config = dict(
    n_layer=16,
    d_model=128,
    n_head=2,
    n_kv_head=2,
    head_dim=64,
    d_mlp=512,
    vocab_size=1553,
    activation='relu',
    norm='layernorm',
    norm_place='pre',
    norm_eps=1e-05,
    positions='learned',
    qk_norm=False,
    attn_scale=0.125,
    bias='all',
    tie_embeddings=True,
    parallel_block=False,
    init='uniform',
    init_std_qkv=0.0466,
    init_std_o=0.0,
    init_std_up=0.0466,
    init_std_down=0.0,
    optimizer='muon',
    lr=0.00727,
    lr_mult_down=1.5,
    beta1=0.95,
    lr_head=0.0083,
    grad_clip=2.0,
    warmup_steps=200,
    schedule='cos',
    final_lr_fraction=0.0,
    batch_tokens=32768,
    seq_len=2048,
    doc_mask=True,
    train_tokens=151300000,
    steps=4618,
    dataset='wikipedia_en',
)
Each number is 500 + 50 x the weight over its row's rms, rounded and kept within 0 to 999. Layers, rows and columns count from 0. Numbers have three digits each. The size before them is the row's rms in percent of the matrix's.

# layer 6 MLP up, 512x128, rms 0.125, rows 117-142, columns 0-127
094:609474600497522499448481524467547467447543615460443507524528519491521460519496423507438556401423495543584471409468466524577593468538456424500506526517423580579504527575498500448491571491496463502527551491409582557513480526529568470488518542497555436539521449480518489440488471392573434578475494435476569473500499573432470498405470435452507532436584510442540566553519470491534422486433
098:484434515471495474490420472459419481550398504550465496499503469502486520449582475485482449371527514514482556501527528535485456538564538443409465523499464518447527525434620561422588495582538541530542540464438490446445486552451551483493495529538543510501540474576477504620402446537455483521595463455515540566498516526565567516501466457544434540440510535524555566542561356483391549587501
104:480559534554468590537465476482533493512485474415567517562492491529536505496506506414417447546564484518451512512525562517516652507520514532588523459487514515409475515416561489465536454525491529402542408514450542363543618470591563497470524397365569482456469504549541538488553475442404518519539480507508501505449475534485508453433429420520447508571498434504518524428519584490480475504535
100:518516496511463511577484410545518518451531366552446438495474521484505551506479538557559405527507487525553528451492451437491456474458567450511459417586502521544522471508471599568512523350465499479553511510425457471560505461542493510574443418447565407481443520455524499547454449504500463571459435477499544445493538367523662484577541492561539528593543552446472529506530502478536517523530
093:548466553599491535544459560558541474567456514480532470560507526461592523630490493589547458531520629527576507458455555541512480509473453367558470470466543512480405424519485461538495450487404474550465508476433557496522445548529493442573433557353459509526525482501455514493484498528513538521462420524464449402563474558522445433434470496477479598548529495443577533453454521478526439517490
079:537531488516479523538484541506446478344462637487545429551491407534478401540518540489488542478458510450450464473460536513523466472455422470481491535477464468520452492501514581529568557468444493610663465470472513545509460541444415476493477521516568491437423567597466423544509515486426527460518529445422490477572552483538546467523569572468578512510564490532461540468584474547503541601519
068:569508405422484516443518510486426416452659497434538579508503543430485513520402505462415478550560369514501490394522592500466568477458570476487520463570520596511471519534558520515577563408559532533510482505488536483391561519561589498550468543464467499533420466518489479516492534467537485495492495533512526604463578503463501456547398427582507509464531549451477513519483512473509448514480
082:454452435454510583376432510454541548421506539476510377505524491623508475509533499505490445436423472483550531520417543467561532517531434478458502456532525516512513591491501489542500437547368542571513461494473520453457495491417455574516542510408465518510364465481532392533546510517446455500540600510482519497588557506454493536508548488463557533472544465592560542457515480515515542568391
104:412512549498381429537583569461492511603543515532518517460478521440422473516488471493521424498473491491520515519603411583596531464437545477501441514507555544565498542472508452467485476485423571492516558398499445557574459483494485468388467471481527507549409535461508426533407452507503576424578504501473466455525549530479485543454630510438501468578475533511489491448518578539517611538436
091:413456346482520488453606472507603440523514482501543447483456495584471487434510496579505494415473552523486602569463481555486484423420497518473528551553500501478517500574544513427553457518465488459513413425535478440483538497463434502536581390514484441566599478462490540485512591534492448487507513487458559537466527559443440514478480490376536445569528503557626559471516530519508536431504
090:441489516457473539546433557488453369473409526526424546507591487541463590524541517458549507413528557510519550497441458434666462544456472516456446529513510467508518543518513549541433557484503525486480500493539512485545522529515515436535463550560521510484538448528496452569549493477482433425544483538405463535544494613566608480508458461543474492531575372447456559506480476428488391574572
095:389526418524458500525445549540518583479529456543564495527514494451507590548528474619538458423575553555573525597531466519488354494511482436464459453533440524462509535472552521481503452485468501475430552546522431542532537507421504511472612458536572509488424450493453512465468431508453436623474463539521496513469516494470505444604520473482458535442543570407438482451490569387491443530481
117:428561524600470462503506500416470515447466568455593571534551502464490510553431378503363515511572450515554522513480491548533479519584523438481617429604503550572467473469496605422522511477520485441468498490503547542424536497489513501524449583457510481403463430489442411533453526475499546435529546461535541518490536545467463474431431467554512562456513498499575474573497481592508451407488
114:435470373553536471549537520429491478477545556440529571588536497395590439523513496486587537531449462408458458394515454508516525495478500532397470538489601603521509452501523561473537509427483510524480493594488428564520503500527532436544434371495484455561510491537492464495541533405463525535481480490539575421403449519578484413491480514546637517487490494516546527488504521445539541508503
105:516537499482494477516350531483521382551502527552530475544520400491413515548491565632458488493582543548523556462484444498419496439483487491488557450518554446499442447499591480535546494474522519479521453456547562552476567435470534591502434457581484518519470529520436398444494594399416523444563419462487570557460517493521434602499476565482516494441523473534476458452458515471458539577463
067:500515531565493543598503450501525540510389475440541436502439557459509585473483515512465557445488553450480453582472546375624444520454499601497494477532511543459504528497481484460555443454531586460518578382447445509484455518490535531503579593487458427502508540556463497574534477495454456536520512523422464612531482543450433511542551458605532476400525435463490515460498537608485438459532
091:409517530621463520436451549525509493495486471498581499481446475455427555487579523421508463347463458600580526565528432489421545536541469463388494470540564497541535568597391501556494496551456478520481417449531540523508480496547534510547490477482490527536556496466460531521486574551562464515508591479401453452543521471546451519481452458480521532393522585427539510492440480495508556596474
084:470445458569497498471519457564480473542542504460513452598510581541475452525561490556519509486534534499492494518490482555542526481568560482593486482477545540546570471480508433514593492439497468558525565625440425517478365521489400409437501478469482470497569487501497448465475466530522465558434455527568506412559544409503501501453430495628423507599388492446574519481496566580547456444522
091:526362521582502515533504559558518481469539463489485485491523490506519539541592575425436493424486494437507652445507514590509534480535450476410529557434510509468534485545522455472491444360502500546518545483515477522480498522530454455390419505509526544544496462513567490502549423447474578571500430344504541548425481536474469480534443494512558596493439593550486476447490451447565492471461
117:505373508520493524472427420585545524478419518470492483490408628486448507542538649441498469466511485539546561374505552477489513562520494532510511407503497453439426454499526434512458494519548509440534503525455416566525484512450549491532519439436530594489529428539537502520513487526558520444603470479603450452421515500452600508434437585464468471561504553471526522446481506555502530550566
120:475408453643445462499493553444447568547468528536522488498482520464484413570461428553453498537548465501472441365491468546519552430456535467587491559518468568471518466568491450440494513601506552468475532433480494589432538536507485504457499507457489454573515520552483571476503529411560430488428465457543551460600477553394512442553611527506492531470500540488519556518458563484464490471630
084:441504521535485521373469465472495424443462459473517508496464471536562535555421516553438429465507486487488461513507488544551437517520451484395426482517491558434506537517473539459461499533487491513577552517530573442491469388497626499547447526677429499549442556559553407564555595479502464540517532416480563482547497496511557468551523453464517563517496456441473592434556476494470619510470
098:450479506425435514616484511489564471532543553518511526448487490511533465561562450524557493516422453415515529550534494500593490564484453578501473545553518556507480472647562426537465521537379528507548492570484462485540439476506399578538567484568521368490515450464459478406427457558457525510436421486397512414438577538481472571438510556519445458524524492545543517486487497436487520459512
095:472581505612449511431520487556535503355529560480514420492506470511583461511447530444475435514552445516503480462549423560458414466562442548551493532531495515584507500571529620494526546511498506517479494474532439532468509442530568450483483553593536507385531429440481466510514407415491483503434516504528550516525536521523490537427515467477559560469515585455642499520534572509391520436567
100:571493510572485426553507549465563488495428541536551540528535504455459530434599463536438520465492463514517542490476519483490557554482435510527459510458449386493468507521547562526421493531498463510500470516518550515548494486496523403518508454607470530543361490650492589488506509418581499471525453513521486569387490423622497481542539578526556500492526464457511439450434465386431453427567
097:534485531559559400496566357534468426432519500545532558543441519464450436392506501491517472511553481460546466325410566542507429506468503547561505517478410451517508572587422523436488472502548443510446550523510532492489526519561474551483511490563483443546495403494545428490541500521573566463496440536465555527479541439512443520494620529494567473495471445515450561512495616471488520526553
# layer 6 MLP down (transposed), 512x128, rms 0.0875, rows 117-141, columns 0-127
095:436542554501427548458510484477545477504484497477595470498453432513502562531431517568521495467457545532367563494566529478448508520457517520465520512458516464506522487520509543422531550496536589469412605599461418448584539536430523509491537448541355504453564527488525526399349429539533479538506602524437560489437482601576502489424499514522511469560423468448528536487511473531488528534502
096:494533519584493462549522528514452542470623533436532528480447449572504461501460496557542531453555565469451455475538462451498538451500555503564527541432446523472410520470562464476531557450365593529503448485427485518490394539471447540542487449577504509484474503458447609432444476518418521464424492505450482526478405479497467535463602455441555537489559465452594545525624526477598486546561
102:496544474556519529487518436518492476458430525478522445463416388485564437508446525426479499393408527505485406541581483486494566561522517619552494488466561501506571369543539502465510460602507501428498486501509476469557527526470448397577475492572485421452508526506541549442453507474526515463467443476516471479485485544588507493592514501538517503455513521663587535521504447558546582408509
095:471470517509565558535477541522560489610405529387467553566477530486596515462544492473478483422526432381545494570512536553564564514512617480433419467401401512491491472442548437588522464603505510508501550549477471437576530431520489474401470519466480455528523471514465516453452556537472501604581518517580496492561445488559479485468540497567466459548511425501484446436465504530506431485448
082:469523417495484500552530516451515514414502479530549484494528511492457540418470516427528504507503537543527496400516505591535473483526502550493510439578413397608482497403510490536468530544524568511471435438450433499459454458552618503529397413528551406521547551386577520503502546396513457515551551523499461550487591511479527517523487516521598579446476488574500637445477462441438498499512
094:474470520407490521454458567469577553357562527461484520455509424545513498501497506584585516584491586513534488525513605554495486537422502453495453496510403494461519449579524525469523504484539577466473582418507512528471451538525484552505436455557473521459511506557449485393532632553486481422447540496510578400434452468508453446508525533485518419575495511478523532574515406470598486414486
062:491536455598400582460491508497507490526566446368529464478516497460413467461486413405515588519372509522504489466513543475530591567479493396543403497430455546535480495462457526489483567511535556515532509537469486552461512432517468419438520606587495503581523579433544624442489492521521522534589558531478579529497476571525467484486478490505497482501404439479527586491463499542487499448512
085:438496423470521531447503486517469499499498519481515494556529566546484473418515479503475475502557464464570524456515544499518484444526589459491481568490508518512588436423490440474527541467513517402537530573526479536536435550502484547448429503592523528561399485447484390507595532566400485486547481497509625531579348501545475411378558529433399526514572572466516466530506463477585539469473
100:624495582540483417548459467500585531501568542390486492506436499585476377462533557628589478482441462479551535462456525484453578468441509493500516434376524458483471420538510557412540463500519469522440512414525408528578583531525564504466490533461479482496540449557485602463499460562494420557511467503469493512466564523502464501462545479552509450451531519566481538453426471573440476487529
094:509525467441515604520406471511484456517505521509482517540492476580575552520517537569531508487612590489506494471530620393458450522445497518536392548482461441537535424504483470566454507547538443587461462493481562461470492520488575550471522413415564420510551551568461535477510445506445434476440497397521486564484497484461450630546505420423506539584481505466489474557551442412471519438506
098:405441416489422508522568493492439441497530470440498434434503575570471468509531490521542574540564481436529524392441487460545506488555467477545471424483465530538513437563530477575475550423600558415429561476584454448523516472417514560492584470542454520424541522515473587524487518417500584460534501567503505545537462562417592492526479482540467479535538406469461525438590514488592466510561
091:428515666493446542602465558474507486470607496517497503485456520479425499561510503470499514467521460528474489504468557405500495502514506521459584500487458576435430473388600618550449526584544512553490491462551518551509434472465474505534569462481569488548539500471426436560451456485527532507435454566432457434415562569567498543410477448478490466496454489386516474488528543536581579503482
119:586529543487474628375483484520466511483547606518428541509468486417517501514555516477547415493459434448521381573497437495469599508526482547423379450475521460510518450518432508500539546488538461495555502511557532489613530457480499521452481521451503566490447499452490568432490590499444488577554520402463446412568509539502457446564506498499529513490492461556535570472588467572408505563514
109:517466516484529588559502546506500518533569537537478410471544604533522547526532564508519552608550518541493482415523389502496548525469522530529507409495552560504474401453465562445631476518461552499415462475564449473551405446446496481456480469435516391452450524477522492477534504445532531526547514416522436484593485564531451431504500518407502518410409441513442530496512406502513496600555
103:499463581563508494518474539511460505501461468445510487459478411526476456511388437509503506494544466445497575500551565480514434534520592429572374472386449529501498543519603474504444538540514539368530479559476487481485500587512536508484457511504463495552460499489567474471473469515528512381468510609493520513534495518522461434499438480612416474445436449571564542487611598556600562492486
071:447502525477530496508516514506428406535486518456542509427535482494516524559513533413532540479494514477539544549533425455414504502423523537483450449507496509564513439525486525491498520490519562631476492499496484605464482498444506540486630542456455543507469440471569451601475439513462523423590549466492506483523463436550561514433601447434422578373615608493500512381518427513514500437549
093:531473435504557533567493521491377529610525506578419459501495563465565556480386485523510484502487503454412534544422572567556494486467413594477510565497583508547453514480449491464490440500554520453466505526524459469513482523494461423412479501443434483501592376487520647513482534546415551428534493465502524538475459468528504483465517603597555454480493495428569517491499552466563503544437
083:487524524571511413570497489480482533473532524565449600632475434481485571468438393452601540488439443606484571470523486446506480409561458515503454517532497501488543440560486558480391462538530563517458525505519480568486551509607516469456565436477452405505435483527450510475541458547493510510447446427515570511483460562462500515499571447441427416518550496482497465491474641555574497488459
104:618451489506479504501548469553552368530490541489464499474460539547524450463495503461505482395516429554574453518403530510476530516576498545526450499401500575421492457479467561496570449545489540538520485542510519521576609538504528540545467482522486532436514371434542433439539409400444530475406566497457464546459438502488445546463520525497556474549513464574466402544566464524536519581584
115:616457472493448529486530463466472531477520459654517499465474534625453555455541459487478479475503627437438443474523527453582481491479496623480505485532540549536573551408383443511548445478576490485499537477488454495516503452507490495505524516466442561427459563488557436482541523500389440493594452424518568533487472419539524576568538540488607464443479494437516525501482530444556502445512
129:499420447510463463415474570515506543580517609564462415463486631571473491550453445447487566490501442494444470489488596498548504417478528529614439524522538530558500460441518563544468520496499543514484566360432521529492509501468511600489570454388512514536517513526501514478480496479529385524498544437502525478492524531458576392509470474608470491462552452546427456470441585458499535449513
097:489438431503500515510379395545544529542606522538519430538482522510568456493462495519449510486578435454482555535455583458477376364522540571574617513439449496497546576445476579473441570442525548523516469520507391515561481515532441521496501479488532565485537443438517507498496457573504399520509541492476518562561460530524473410495464562507547470498540498499550453466548495505408509385527
100:561512545532469483520460482538576518439436573507436513513458565486568593481449504481477617428600495488527490542481534474458539452509432508398510477447439586544418535591613485529526509564466436513428425520555530523522479454481480524475615465438534449543533476540416466480401499464514559619514533563457398469486494520533412532544494533461485458564421489478441447497527458517459583510497
109:449472483458447472559501546385450519532480538504466489430507483517459446460463562509503607495493611509497490523471490472600568474493486494431449430487509464517460576474506445572521452528491560586503470542434497518525496600516437531444532414457460529572488566505573518514563611639466517412527539512526511541415474426432618543494492552535465486467506506493401481454484533437628469492457
097:459477459435543539633486479530422503541481584520522488462533489450531516491569562519441451461481473503474565514480513554451527522450491447479445568401527421485424437519453620546425568438524548559454566542396486489500428522444481495532539475414476573472561491482505502452560373608439470452537538587574508595561527450601463470525458479519518509507516552494507486484585470487521458431506